Weights of a small transformer language model.
Size: width 128, 2 heads of 64, MLP 512 squared ReLU, vocabulary 8192, 4.8M parameters.
Each number is 128 + 32 x the weight over its row's rms, rounded and kept within 0 to 255. Layers, rows and columns count from 0. Numbers have three digits each. The size before them is the row's rms in percent of the matrix's.

# layer 4 attention value, 128x128, rms 0.176, rows 41-63, columns 0-127
095:079140177143162158112111153143143118139109232095144143147137104108168120122099138094095116103149107144174154140137139123193102081162171095043133128120135139117055079137133140149122141085131087114127088098147137116075055155164178171104145123139185126159136084158152109188118109133116184119155167168140078129132089085117148123116157186130061094103133113122097117087151110171062095111106
089:154099080113133094114165131109058125152148095118101150094176151126127080156212135189142115177102191097134122155121032114124083128073104127108134202128100094153161119146162122151130144198100105092126176155171158112081087129124096098091140081154061147135116105084113125112120142188117089152121135101115147075111178142103129100132127137117096142171153102071149107186097109121140166147128
082:141096118101119119115146158110083139189108085116117118110150138133142048133163133190169143119076197091156112100127073080089116134064074110155119135131119158152192170150133120140150138158143093159155170152124161130157117137085098110094155100152043137109108134047136130090118145180151111152095116079097108085114173168111096106124068077146139112198094123146158113175162146146156172127114
108:098128169120138125119161120128176083121119190093133165129114116123169048134127139179119160128177125112138119117149159114114124070165167150060157116102096092158122080146124124152126125093172052127222160108145110128149133139108160118084165085101178111151146116141129094198149127132140143162129163170130125134135094097115137119175080159129046089135170141154108176046178112197132101137128
089:162144196134129092149082058141189168143108157138165118186111129122053150127089137059191140181113081125156131127137110197136183109140160084107114141138183063119046132106108119070132053129127123138123109127150102134122129120150090201130135171111163106152120114096088146159147133182128093107109151190157116177130096082137128108153130102139112136127096150181102120101148163129129100144114
085:152181168119114155125119087099127115138134173094131099151107108143068128142144146074133137149124092130151137156128106134145205177175159090060131150155178122123112113162182111082168132089116124108088144116149183116078143142171087188087160185088132128168176105118117110183112119149107113068126114176151162134159139119125135136126171100179017167114120100143116186107142114196150098142145
089:088163114151120147114120170109053140088150109138091107032134106190148134124066157083142118111077141237137132164181089131131173156109116081174121106142112187115128135171127137153163122153148158156088109103121117115136087178192073149096096102129108130161140109065100105124093114097151152106137144101100115099131143137144137124098146095142054133120115095092122139190108099061108130112154
099:187121087144102113162101105159157142159185152131215127135137147105114178133104077155142103153140099119119127114083164203126106091114138160129110148125136090129108087141147125105110142129043115132166059098178111117116183154043111088127103064123148098115117144141145117177197135099147100197138098209124149196133123119135167137158160167096186129116148135131144130118125129131151142156187
078:138156131134073111136117124105150127096130089138098107105140137112123119129074139078164100122100150099129132145198109125133164195074115136225139115185173151129185153122155124108182093130150182117080141085174157131128112153191098193157145178126117190126110107097076127120129121153131090063113132138111150094156183150133126122125118018135163201109108121119131131183094112151114152115147
088:132113184118117150115133135107106096130096091115133113159163135170134078101147141191192084082110158127166117088156086095153189077112094077151126107119121200131163129097099086146129089171206046142130137122069051093208063157135118092127160187153174111126132087137104119086133144117066117118115105119108090163119143124105123113144119093160137134157114119105153146123127077143117110166141
107:144114130128119123140120127124148143215136216126135134149145137112092131149122104122153085126129072108143117114070038106142150104123130058083132143094150096115096119079067134118134148200125085140099095132110087100130046103094117158097118171134139107133132114109148170173123128128099095197121061187131141170118093104078126131144224179110134132164149113113140105098124111135139116202130
090:108127074114182144186091122131093120134145044117181149107162144090102134103053103145145122147168154092157138111145122140129105193114144155156125169121126154116128138061167182134105217146075178072111122100196139095039120130105144082087073112164149133149111132146124117142150127086194163148156108172137139136150115085133114124159158097115144130113131109124179138132067099157101165143137
092:156144206116119118137067111138132192140123157142188097146155147097083152126139140061146115157104108143168137092080125233125116186142138103103112120149200113125046152115128122083128048142111176152138111111127120141105145114178105170190111172114122138126121112121091164116146120187103085074124147103129112166103127124136133085114104105122192137070092134175096085159121159104113113152105
101:127125126128098072108102150133132127110101092131131125142115182096085162175157155099098123241141137162167155148063132221131144139138141173102147167163139120099107129154175136126152121140118170137108120122187218159059201126137182126120096067130150122128075139099121149124162107164105115151140157150117168147151087167121133084132109058083142100092153111125093072111136109100108106122109
098:133098040123123120143143098150128117161128081134095135070074132158137195115139134172129147161125115113088120127162140151120137141112090089139122188133082069140151161137094144112122128136133108125182195189126075152137175093045090125168131063110015113115124200110118156112116140158100106112122127114143168089101154121139121085139062152136137131131122156137074179100139193136136134109147
092:155150105176116119142112137116172170165192179161121125115187092070126094147058127119149120133087143137117127139139100117101081133079209154169121133123134123162111097145126147100161142136098110149152066101172119095173108166104075180068134118121152125157124121093145087163154136138238116186102093192132145136178105130128175157163195163092090131133095142123172134144133125110174146116132
094:127104106135141095101176144153119130096138126127107131111141128132170114153141137176097139133108179197105113171111180119088063074120119178123131152112092124146117060211167117165087139107082118118178104147148143124145118112120136072133123016109104135101121110124136069089123130103143148150144177104122152090119124105144181154121104148114123069122145130114152098115144117000136174073095
117:107120116150135167121120163141107126146158217135115144038131116085139095128053087114090061088119154132140135184164109101144065100116141139176108123113165133120080115158107144139140150095063143099091063097138097089121089169073107135163123171137117142153127087104163062130138130144171128158137080158113122106126127111174164159138203194143068156155116111120158137181127122102081139123149
087:142113171083151144109115126123122179153089164121141125138193102154164066107116122157159100103084187076150128132148144057086091198122092123123129109128128134156125126157143054118123135071117041115177125109099107118191063139080090130118158173149112132131113090097127100069130122129174117132126167092138101207132178133087125115077125127154149133192108119169144101188127115124103139077127
091:151139100139117097157086063148111176128128091109184122115108156125103187129101115140153127165108122164132143090120189189105170115098128127173111142140132157107138116116119114126113118113064121135165079108160089125161198160111153075177093126133152082137071151106083144127181108119138105186142148129096131253109099143149150125121143095087240143106145134130108114128065091117119118132165
091:085163130124094192124113128085063128119114115112099123052126113118121135104134146125145094095122118103162141103159086107191167190174144079135131093155152209095165212080123130123171098124168130135117154112090134117148108162201136163175149248143116138148153157145121133151095113175112137110130110086120084115116136141152096113121140128145109187126086109102137173167118111188099093157140
098:153105118147147095167112080182175147101137099114147131180113150075136138119087112114139119136113176132120136173171182145107147097066107160215137139127144121116102098132141097122115120115037156071090096119255129127113130123110129134161117123130115164106100075099085103115132123150125089111149165157114190130129165097130151138119132057119208171098124130122143093137080144129088181094136
108:144132215113135139105152129126125063100125139090105153151089132091109078142136124123149157107161107087151107102096061082142066105157134132166117127117173140150132149098115158154096084165170226141171188152097146110148099121178139135189156155106162135139148093166129150159094143119061122125115095098109104058079115144143104140149101114138070144137128145110151128110168096186145114225096
# layer 4 attention output (transposed), 128x128, rms 0.179, rows 41-63, columns 0-127
104:173157175097148162155147048126145129159153164109077153095163126096123131155172064096201134112126159157116087117095130134141104112110144117147156165069118136036111146188082131092093134101121038148054101130092131095148095152132143099099126193153129101136152138163110139145110103091100124124117102137128145120148137112118135131191172155169092107147047086166158132146153160091149094151151
089:102167110165105138159061144111118093130109116106165168157177131153188079096108170155124134196096105058115114162107095132118160173132120147137142093133148104206144133074129136196171151124155164120167113154137145122148148123186140131105155102158144143091136146164153047107152187144136097171141141102126099138110107135146097154070125128072153112134190121102166199140119092194177152081115
085:068082090186094131111066130140126141115095141136197157142139139169138074118101166153124133144105099099148162141128103092096155165185091155133136134130145142241140094105157114196150110150156183122183146147152173137152174125177133129138186111139150157118147129154132095104154187149115125125144153105099133132111146168150139136095114132072168139166207107087138145095108065196133137074129
109:140182157096120140109087121118151152162126195106047149119171108134167111208117091156207091060121073164149080114147159081128133140094118186151143138109103103086116131146130138087082141146091080122074133076133135111151100120082103111066124160140169130136135150169115163100133134096102096187153170144101103137135145106096120091193150138129095104192123096143135124148190148071155123142117
098:130076111116100073104142122113151166146170176136140072115068105127098145109079101099140124089134085200123135132086168170082098114114159129114170148106169149094107091186102111079150152137090155139072132143176108132090098128077120120172150139119105117147103113106128158139206112138125100136156123190100145129150095137100188125202126094081087159096056170157096125175170149122081130173098
088:151109116130128091093127080096138119153165174093137166093081140145086091067117109108138150124093090191089112146102047105103107166127139061129181185086116150090138109137088122125142094120092157170063147140117118111114090145129151123158137141151156102156083071138163116146195135088108093157148152128087140082121090154106149137182150084095141107109046201125092120121129177165103130173094
088:174141201123151117154172048135151072160153121109137124120149158121097107087132153121118134202071204102116160142106058078162135126153080064130123176119151159119111133139099115171117118104159138134108104129069141128168131145178162111137132167125113148117095109127115090204146092118126183079121123088102161108085142158132146132102142088181185090085114128141149129107045107183104137119149
096:091199120084134079107152159134136166106165103107096057117125078096123137157115112112106105100150111076130127120155194179147104138076200137111117043128126074085081119118120137091138200160083128109086152147139070103115098098137095155119108093128126116141133129079136103096117087197143098151117129153150125156146062108083111112150158159108089132088161149148105116189162142061160114122097
089:166150122124129088138125116110115092133129083114167148161095163121108124091060163143121136203110154121126152175124085106076090139165143074143145188134184161139111112146150115193156076137144213159098133132092140128112128141138141120181172131122101141132075084098110121138145125171141142125113095113129142087111128177114148121175064051086171117091110180116145112115052116176055115190113
086:063093112153107157108067118140160185166108144167199192088123114156142086092105125112140147098089119163204187119131144066120125159190067133136081129087097177184071114155160129144116136080107121109108142103143168136126150149148156133102147145142131121141161138165133118104134143127122205099160178090102131130090196146137172123141129133128106104179113087143150164118136146160103133039100
114:100149105072128097157109084143099140148197177131178107069119083148108107072136101088116143102116094112160089131131143152129142118135140105077140122073121076130082107116140149104158214125088131104106133158176081145117137145094159145128112071152158083189147127174178087158185161161130114120166136177109154144119088102125137153124160191073068138104122111132113195159161127131159122067076
095:123170081113151127171183139132133140147168089072104152083141102086127142103100091104117146156155205008123197122147180134175102173108156168147109088112130074120100134074078119138133127127120125126095159120054137107149092129166150108146087111128139088116150128125138129133089051149160128092114082136194116163131083113084096126127095187143077168101134160139140144141143157150123128164152
100:156071116124091094128148137112136161126166109149163067165066094088121170118097113086116149129141138182121112140060155206090093088125170099139153135144166202108142105206081110103156120101111153154122147155161137120077113095128118138191138139102116142103129125116122157123134113167092077105125073157120160146171153141127170142198135073103137156086052183139113118175143145082081120169127
077:180162229114184123220140087135099064142171082132105087200117095092156154167137109117145122125129130090093090125126144184123108110112158132155131120164165106098146122171121133097126068122161149161150148143098142116092127066119070141131134151111124152093106126102130158153096074158128070142127068140153120116162100123091107136149112115129129124080075158098128110162158147076133092217150
094:123092072159110107118111171086110145054086145111138084165139120165119150124079197174106146144145049142090116120117190107113142138134117179084135094184103121147133123061167131114132165141132192111184115112152074167154153085102122078156132106110096154129106164094123148116145162100161146112091146109110118187105112144155117137040102119062151166146186150150108117120108103177184152117133
101:120226129102122055085139096133123134142165147085113042098120155124105105127123096133114087133130138128132150168122074126129160142120159120115145167059172063074101131114133127176163180174114117094072116137153108088134102170144154150134155104156119132174120086112119088168181112196126128157172151170110152086109066127105136125173188109126132117074176111100122137124094051158111133146105
094:130173190155118174110119174136128118108071098165084114187201160121201136194171134151140092148122140094106087123147112184156156096069114151140087075180134076134141165130085121112092150158163100128163102107149149114145128108137098145089133128108086165095138141111094089109081142102131135184104178086125085119129106094149078118095129133171137103140224098113147133169158097101166143107158
113:127198129122150137144162081120161115141165137099128142089186177103108103114133107134147118170135206120121121145122108125161127122108150115151117112065150080077079133133094145138099191127156116162065097122148120102148068191211212169133125102147151110172151069106135075105165147163108188140084147145144190106114112121121122167129171155122140117110195109145152104109087084149153096098092
087:107071090145135119093141114166150152107078098136150187102110166160154100147092146123139139117127168108185157105110131114110104125129086157155105126093098146190101138165078113212112127154144112109132123153153166088180131155180182119111178154147120136146175082155121078053139181137103123155109182095070151130106172164161175149168145113131147151208183097119180140108097075170145145119149
078:151154219073184090190185113174123151123158049141107068146132079106153168152096128092097130122138179067147136105138210166153092130101138129129102059157097118089095125173117131097114163120149108135099147137093118112130106071135082138111086136122088132111115152080121128119079058163167110086104084129167117155151123139085133117129122126141123155097122120139143098187127157062107110152149
092:168076144110146132175134068101133116161164148120173173083118129135102109095123134126120163154107158180122161141084086056121115160185095095146149187076100192115139119128151159165160089063134131144091147136058148101134119135166163117155120152133157112146111129137156161166129112119094161046123083094146174098123215173136159160159129111133160113141068124120153111085058157170099111143118
097:146187131110126114112168176130111124077097063140112134174162162120137161130077123116121112171143178063130138118152167217126048110098176131139118081172156079120085124167102103149101165146155175170098099124108126122112085129131119127152151114114049127112111116084090101068112121155181134151077111137152089118147050134119117124126063106098118146109161172142167117184124118119090098169154
082:096090081167053164108079211069159158163130193164138177117121125141142098097107129155158104118114083196136081149145109095069143130159102139163148163141135163147151105114176148097139098116101143132128171122172151139082139134112090156137089111150165109118132146177150147115171202128083118141140124146120109099142179106128120113181079126058083133154114129110101128124187172121105148063072
# layer 4 attention query, 128x128, rms 0.182, rows 64-95, columns 0-127
079:156093153097154123112153134151095128148173123088127107086146143131126099164162120134111124140162129071154083112090078148125076098139104128116106138093163095136133152060124121128092053162144100206172129115162146071076119114144187077143167122090154179147151059149128149094078165145119099090114123113147114096046107069124095172092122136109154123170138199110154128123084057155125138172113
158:119157183178106085102134114079123097141104086151155176153104144141105098185160161118129104126106116157127169156154167145139141118163163098130170123171096155060116078156153137172127113094133105110140124147091135200158148159134116131113074144230165076160110144126130154125160095123155154150167122184086117146136068165103151086160134098044125167095166131073064099136124136109094080104138
162:153117122089160145140134105172140128152188157067097084118130135144139173089097089141136143101144160103119073128130125098092130122125089131181074139087146106166136202098099087095097117145127117145113117116173123073097117100156100110155163128063139204092171059137118116130080182149109100082124108111184125082065156053167098168083111118172122112149078154145194125101143153127153161132123
150:105145134208108093106145137099108084113077094175159184125092154136117098184142142122114078173085105141154180136173142181144120121133184127121181124151131137094098097163165147168156150114143128123149109143078125173132128161100164156121094106199125082173086155122146130087190059089145154148158149154080120170179085185100161082149129125095118145063174085119081147128136104130106097123131
102:117134132120114069079143142114104087145084115165152157157153164116129085164176139143090075143091141166155154118121127158170126125148159129056157176167096150086106071136137170175125149134129092154154147147111115139114176142118171107134109147154155093163052151141091161132141104120133143134167143123110164162132076170101145058192131122102191180131208117061079078150110139162059108125147
131:069146101185081101099147179078128084107084126160133138131099155119118095139151163081108095142120134137174202147137165145139126126126172178099169115188108158118127073142152180174164142081104139109181109125135155131126176157114174160087112120180138101165095170123127134155184044096139124128153154127098189160173090176110139095164121137105130126116148076092138157131087066152121074085128
086:125158149090120165163129121130101166105105100144153139141092141136125087124104109097134167116135075139226104106139114187137132171120163181127098130069149146200131194169160120125153194140170089117107063014125157070087135144121145138127139087095144148147111165163154127085160132105153160096087131120131137147156144124117089190096117117194113089101117088170113157126150080110150116146101
149:093174099186083112073131142055136110095074089128143148132102160152125083134154145114106085178127140126167211139170134147146124087123150183130169132160110121105123112162140152175152114074093119118167080114121114138126140176072128154110084139207121096162080174119110155140159043120137125151169137137088134162151084169142105090163127153091123153135171106146119169144084103154138054086130
091:114163105107115144084074133088092165081131071121152120150119151167141093131138085152137139157119134079179142079181065141193083077154150181147140118083119108137146196177110097150126118132165109172137082047106171126122138131107116137113080157133142116162143161121110168078140110149121143124101138099106124137149095145135050139127120138140091158195146146218128170154127131159175099072083
081:182109109134172069096104118135165089157136172142155121197134128153139151093148079141052085092116130118113144122169151130190083045113118121157167162121145064089117125162109155162120123099118097154142164125154133133132142126169167097166153174133191172145144132150085235149145130188160107120166150119131100061096104129110104131160115157146151158178159135147160079138124148141115145070115
075:118134073075085082148126177153162160111135147125129117171166144141108173106138203167137112155141153089156106108126106127088113095114129156119121143079087145079093127121130118138090123157126011160161160134120157174117123088128171137139089089112224079163159161121122116143109133102107103087120095143101153127146099117073124117101130177139132148145169171038157090135164101178091101122075
080:128116147111107142103111142119066102163107136143144157171136104085134123145167098183094130155163107124111131104081116125170116091156111076066071187094120161086120095133132172100139148191119087089134183124112105187125086066147206092124183138150128102149104153130150093089152145117123146131112147129116065126138088123098136082124119089020147112141197111137102074130150111072112139178110
078:124150089099113130129155163128128101143118144125062152172178148166111134139170103150139135137150077087145115098094094088106120130160119152003095130063095131140125149150118159081094149182133045109198158082069159150127114117088189118077098113110177087121120159140131115145130118096117133082115097102134076134148095115109109130102147117134120132116182128141105080113149064174118104203111
079:108167142164164133165172138190189122117135104086097100120127152182150124126085159092179146108133183073146133104154153105113129165114124178152141080148166091114109158145110152188144087093133165127135138142180173113078200175126071188119106103114154178075126108157132147159116111193184135130142141154116139140095161075128123107073067131128136161066087133132157135082086118176117103094116
092:114166080095118159090108128138091150125119044109113147058157134155149099186158126167160160208124149125143107097130053099142097158139147187050121164087081124146129138161119122100125119158102107156165128100095090129134114134047103169094103162124101073103085146133123112111107123164091098143095106090123087162130151155178112097082148129102111133154157150187135112139097118187174083160084
079:139113123089178106139119111125059121149100153126129166111103123039138157125170115160119118127149094178126137098119139099142131093155145126095090151064102138092108068111112192126096111174148134140143150118126063156118118041170153131129155116146117088136066110084151107156087131122085168111153138105156059145142053178150120130120118092051090109122183134083079094101155160088139148186125
203:144088090076154160147090138186112150140144151110105067111131113107124137087113082163119161146177148116125089112078056115099108111094099153127087144067170069167112145116068136094116126184139136184149131134158086059101104083108131107153178133046090168101145102114092137121080164153061105096103132086163129127129181081160091146104140179176128106162110125152146154107159131150150151161123
084:163116133065184104162150087178103133146160113097095088097131167151118078130137085103103141123140155126168073141084117104129137137150104151182097172128143108160124183126106109120088101160128122139148109126160090070064142120104120098140154175101144181143133048167089152146046186137098114062118103118159156104065142106206073135102120110119152160170134154113125079123084154183133123115141
099:158150077112090153093106127098119166110148171081101091103170098126150168127130108183157143170181131116069120107096043098132125109096111118134101118094148144156158145116079120075143133161102134155130162117098084142180073088117129111129159135096077101074161127143126102107110137160102103122071094112134054139156148110162113124101143166131089098140092110228191141141133107107205155190110
086:123107137201111114084124132075125078126126116175126198137126145109077128160170133127148080107120140157068175150127133155158107079144178095132186135177113166094139098123141127133133119114098142138142178157121146186176108147155148077096074149188125099121139137060164120094189094131136101168139071136080124127167065162095171089173162136047111115171166101085131120170120105106131137108130
149:140089124072157141160128117170142138151206147086113086137159109146143170077103101128149154081141167114104069134144117096100145123120090109167098149098147093161145163125100074106091100141114110146110154115169145094108149095159087107161137148054149226083177108115112130159068195156128087104118118107177149083060174087165104149116140116168137108172082182121160098118135150120153165129111
115:130077128113173170136131139143137106145185172075079091109145100102132182075089109107132142094154200104073091140130134090108123126137079122174102104110124097155174148095113084106088093133090171123121148145180140111126128105165074118122153126076121194080160076098120098170098177153122108133138129094162156075061153096144113178091139127138098090171042165105174113117128146120143179125114
146:088149122170099101115128174082115098116060102180142161135095167114097089168155154133095097154103089124144195130136135160156100105142180156091160120155118181103114072122146175136172152092142142132159116135117121155148124139108181152113118119195143056171070144127122143122187053075115150157154145141081129162198081179104173106160138158104133151099184078111123155145114092154122080120142
118:167068104091144147112101099154110149145205161107123070108162073113155163101109092145155153117135162137064083138116094054114132132130095099146076102087132079136155129103066098078097084170135127186123177108168077150145101075108092110123166153104103159100157098108080135157067187124111140148106109120141110113094174118184153131108147121094122155137109169132133101146124214104141174144145
086:085065144163140102131136175122104065127143143135167131150112095107121106085070112102066145134102109133136136096152164170163106090112154088196120078135130144181137112090155149127094144129155089150132054098144110090106154139158140111169149135150177147216118128146089142077168123067116163171188133142108145107113049123092153158164122121182165096112097137113116196124176177138117150081124
076:050146184142069174091127124099096134101117117096140119175167159120178093113091101119137125137144178129161131143098080096117198167128122165071110104060156120134179159137135106169127101165183075100119134000145139095103146110127148124108120083130125138146071145148058109105135118106144149104118146126109114206158138095172126120138106115101143131132154101160120181102123083132154119159089
069:125110102112145081103177150129135125126178133156142164118126166182072107165140111131127168128114075141154120165118117136155083163139199138119142123167140094108125182079143143062153161125159217149103124165158124140097142170127140084127096137133093160158149099151148123113093127155160072146157060128107100035127129142102201113141114098185086136107099117158094199148146147161169175079088
071:124167140158129150122139102129095090110102086114132153137073099105166137185126093123110143101135155162146118124158153161115138166228109112133121078141138164127160177116198097132153218143099190095163106193156161104156106144146124123126166118109081153117109107152113086157147137176152091054136182153099125186144157095187097155073113122109156118097148086153148112101145130159084163183173
088:041065139118138078121150169112135131096129101120108136194120101082111118119133116128120171151124130153119112133155131158134114092180148087113119048120124133129104092108145109106095121163207117144146119176182109109085172086204197118146105101114162142161138111128102123145109133104129173089169174124102124098124097146180175170176118098121133091097099147047073169078196139135109140123095
088:165169107108104102146092131140183161095136079133116123135139166183091142124111130112111088143133168050120119137161111145131096148128120168190195111134128113169103209143136086126144166101113113166140116133101202097148156175129122137120085130086165139105160156122109120097142124129122108129103142108124185139153114109096115165108172200212157184186128137127181097191126077202147098080128
082:129133162162094129057180161147115121133109169117092075162080130136175119179116135085125145088156106100141137167078119129082176186152097145179087102136110123109179150092133093110146113105156183139096126086167089117156130110133035125110162153165092160167075094184123118115123115141119147124160077162105140136103205087141103175112092125121174144124097130134117205133152200108103105135136
075:157164115147127129118141081145058126160117031118152141129119107144195142153136085119134145144134169143163122094167137141115168131148105093157116205139142099103103158227134120140152145129064129055135114157097144143111131178105074162155162140100115185120107142174201130137100124153117086095135188152161121166094127134161040087112129064104144134123134120167126095106087125171127124151115
# layer 4 attention key, 128x128, rms 0.179, rows 64-94, columns 0-127
123:080176127168070096076152147089128083113093083162152195166099144152109108128167146135117106124097124152152152117165184141153146121132166167090143140156088181113107079168173162148155158085124137098108109170096152160157156157114126147120084096174113075133096174143157127170154094117168178156142110150072120180170093213094175105172111119120115141096155101128086075129081156120123080119156
185:092157125169094097094131147070172117110080099176135178127121149155092077162155166114117096144094109134157195095161168177101127141129186154104180131193110174123124109181194151133151149075115157098128117123126178152138147171111167146090075099168136083114073178146180131134195060097178131145148146150079118139180082181109148113135120153126141125116143082121124115151116105123125113080116
177:154058141077162163175127133172117140120150152099117105118174111085150144103122099170176176134136151121090060109088099079140113117110089105130063154081139078158111135102066101116073075161128142135114131136131088071106096089146113090157169120059099169097151095101102126124069198147089132136110147100195111115078167098158130130136122145136111115143118189129114098081131183109125164168100
189:074153098169109092112131162072164126111079107169142160124138155122100084163134183118098098128107100143150210108154182158135142123139188163117168120167086166085131109182199194137142142079106113105125103127107143160117152143115177141084078102189146063155076181170168154134177045126144139146148130163088144148183096180103124113121130119103145130119147114114130119159106097127110108092123
080:154165139199137111164109064139163162107153123111139134094144099148122136142100124069126145097113110135093115154137148149126123179093095141157187064093091167123147117127158148132121131044103122132109129066147185172143094158178116181037088160155200108146124117153157151120154106116159096144126101151094107133110114133123127146068157071088166136114058115162151170157096060112118138072115
103:127179150189127074146138118138169135116107092148105186122114135136086128140129144069102102130094095123134194149148162142106135166149142140139219108140115182074104120148220138170159139053151145129124095110132166147152120171124121184080057142181141094164090145158170130130153036116160123136161141169089168170150130149109138135083123105079154133112122099102156136149110093135117095080128
100:062132099162126104084143198083123108123065137181112158137124121131161095177181183133094114142121120095135211107146122145155147117148178112126140167155086114147155052156114176126167139141077117128143137156087096163153119136130162114097117076196133063165089175137112139119170080136102111141133078173099129157165105173091171104166137133131132152098171142096049131189113118120129110141144
096:163178115147129065155121101102159137120107133171133209122113165147110123163118182128114098126079086117151181135154161160127132167132168110133177115191110167111096135132177138159152132057121128088147104129116183155150166170162171169126098130152166100193110163120133155110156023129134144128156152155122210120166115175113137120106106129102169142091138090119160149159129080144112070064132
078:137124099099135130167153139096103129154087155169137164117113140106140135139116202122115132118122109091122145107161141200127137159120202096127112158102132135111151073116125099109152113149123080119178183153129085138153107151180165137120199152155134127149158163087101110132221090139104099092122109154119206136172132118120183128158131166164177147097163130098138183228141121191109107182179
072:177116127118128134188099107151163162138111109140128166081160155123089131127101142109172155137138105129118107123122144159123101157085118124139107111112115130111084162127152109091107036081090065131110157108151184115077103136186125197089116133140112090098125192011089101141138145102086146171114160079161192150104120129196102143055108097137122142103160148134153127103087089122074141107120
077:132236150131122182099115087125130135129115153103075110129110088129137099115185109096118172099165149118138138141118047119112120140180138124143110085118090187139168125113121110096111088139147150182125115095093077138203167161122115114092087202080114134101090113130123130193132082133141152176113100113146100074097095072130132164160127133152186154099119122155085144140071158126182155159175
066:155157134116113122114159091113157171118135136167114086086091144223141058161155115081124157120122173179149096173148094213109169149133145178115085120173135124140128119162135109082174138137115148142146108148121125124106118176098098119112102119183098142132073108102077086161132163127138081145075041137081080167131136136191107121154099110173074158102131111151058093136101151099143124131152
073:139177075113135128106151107144102166125123163082126125080080114161134048148171127104098168107108156108165112143093044150180166134136152134076135149122136181101188104075072136127108117131138121144145138175159109174134113146135117122093117157148119127140098143142114074169096113210146076101105099184111135130153145075099113100178113154142109151099034095156106140157114118125198144130193
070:120090089132131122188101153156130130108114125146157160066161084009077109125096108168099126130101097143149128134138150090120128106126155099160159132099090113096167153107112097151103123119117169119117173110225105165143155089123083130131129136103118118148145106138138161165110112096096182150196150126163140013119099157173128195139102177087114086119114155084161143124175137166117106113116
075:159148086123085140097147149122094128127153169120167096095089131129159120111118139136108124054109130094146106118153099153172139143124173117087129127119152149116161094105099129149170163155171069128166129135141109231155144127128121143159108135145119137157182097178125120124117117192163124100111102169134082080155115129069153117186110169138146177179073114119136166181191130192173089148233
073:131084109130078156134172134094196155157150110112147110122181179178139079145114155108117147112142135164110111173117109167121086102093132174045099155150128122119113111144167137133159168087152075069101142255152204126096102131065157089079144104116108141100114134136109134141135172169173117106111087148117144100150202122113178091134119122149128114162114128150127163098117159099138139081102
194:143088129106153165139127130168097108128164141093107091136127094075130169110121098136126159107155139096078052126102089090130109134101097110144056116055142073151120131085063103097122082171131117170118164148109100069133089094152080113147183137079110172145186113101098115111087204183110133098071111055170124121111155066134121142122128158160128144140104172160131133100131183141120147173124
081:096134077168127143129122136110148104088158139138178136172153078089132186111105118100142146092098103146076107142163146113123112172060135120163098070075101137173141073122117138108124141074111111097068152100105159155180092116204099164066138128114156124149178142115136114138156147190173110113080074114139100090128149162122132185071160135143104143130082127206129170137079099058126139132113
103:174121126049105160114121125132085156131135140109124074111096155177125109089134086185165134122145154132166089102104078140138104101184123136088079146150179097137128159103108076082132138184187140134189097155135089107112154130088133060199165138090077166112124101104099067144093164136101106096114140085147107095143155094160108114174102167175089126173137113098122130092188174162160128156153
073:157229169153106111130112114126118086169132070096095130115083117181093154129122119063101139145149107133119144124113151168077145190119101134143158100114141145099120117147209136155154151092167168149136048097108153109161066215120119179110099161181136111144099116152185114135126087091145118105105124129057134199160167118135112113099127086115121148096112103141124120117098068113124070130144
181:180094164087142168170094107177123134141177147101126106093155090078150146114110093153173165133140137102087039131083088094132111120128078095140058113091149092182135144067071078105097086156132129159114141104130112105115110106162094107168169145076113161104160093090117132116086211118098151130104137069193114095088150073176129167128125149137101123142121154146130121093130156112138165163100
155:180095173088140164173128118194109121148169126081125099119139135107129168101109093152139160140135134110114033133070102112127114131129058113123096154084172089144096177083098077144104100152155138162119130130158107072104109099116091116177171153070104184093177067111114118117071212127119143110129153100158134145075196061154127129118118137146116127141111136138150106072166171132123151139131
154:114187109174098101102145135083130123118089115139114154124104138167107111155144163065090104130107120155170213127162151176125155164125153148121192123137091161094139109173208161165139144071131141115147090135109179150137112181134150164065069126189137088152097170153143137131182031130149123118136107159097156167168114161089131104112124110106153136117133099130121147163100061130112062089134
169:176056147075129175148137103174128153137172148103114084112143136121120172079108088121163157115142138122093040111114097115148095125096097117119101134075161102125140160087087082112102110172155138132137184141155146102119116103137094119164170135064105196083177072102117115117065223157123107097091150068204150104093152078115131142119111138138136110152085134144165130091153124138130169123128
086:129095160111159112191138104081137161130087169140138132165188207114133112123175162104158127105131155141058130139149168121116125152089079173100132159138106131100103140166135140105113042108125143095132191191102134092127113108157178138097099095151140144104151114110084197116138127128114124104148135111135194236098144127141145055092122093104140138135135159089107094108082144083072099103098
066:132170129124160144171192108160131174099112160161084072051084102145131089144151143117128151121086148083129104151117079160126108150180130100149110163159099136114164087079083107153128130136113197162197168159150111173150145120135069093120124128105146153176125108137156096142160125165136075095139021140159199090132157147124157124155119148169129179093090129129091169152138132079128085131155
073:131072096153148168128118105124105120136128113132130161111158126076172159104085135102155127130170134143093141112113173147161134081043125088140148123076162140160097107183120150173134098155117065088158097107113101168144100117155111137131167074133113111072138140115137140109131113060070180137110127145150121230141092118135148102126127111052093092124178138109196079105155087200073118163141
074:145107126126134087113150192164088075146156108160133124149148155140079094120151111190137043123098149117162110094119122145144182104142113179089110205168130119195115114129124157125134160100088073125135102009116078124110121159126125097138124088141164045157105106172137090104119140066121139150136103146086120106131142157152116146140105105135114106193082184131139160099131150116183097114158
076:071138162136113189149154108118193105126134219135138157134154166091113082143113102102146119113149150155130111137079165146126114100074139139128103176108096180182137099141131109193144125076103101105145191151089164118128130125126124053095193091111150127135110095151156147098153138081157158118127031160178194163113119092151155062121127126141117144158125168119119126127071146063097111137128
080:157225110129138120112135155164047093115126128095087122114054085111137214111147132127087089115157088120142155082102106101127162112156137099148112150084121158076179120093106126114096094155106086164131086059051054115162148154129124138151121196116171089167174130144133128095124076133105147147135162128135137098119114075145105133167120131158160171075121140146130152161127115164142145172160
074:114048153111174135143117107118100191046124119138174137126177148120149142132117115162142117172119161090173136084213140149139127066104148131093148117139110071113101135167131101127089111149116177116144107121149109111095163146159111119125139068090142164136110065180142039170154133151136090137155163122142088114117079190061154106143160161112143101060154114086098130120108112141104111078081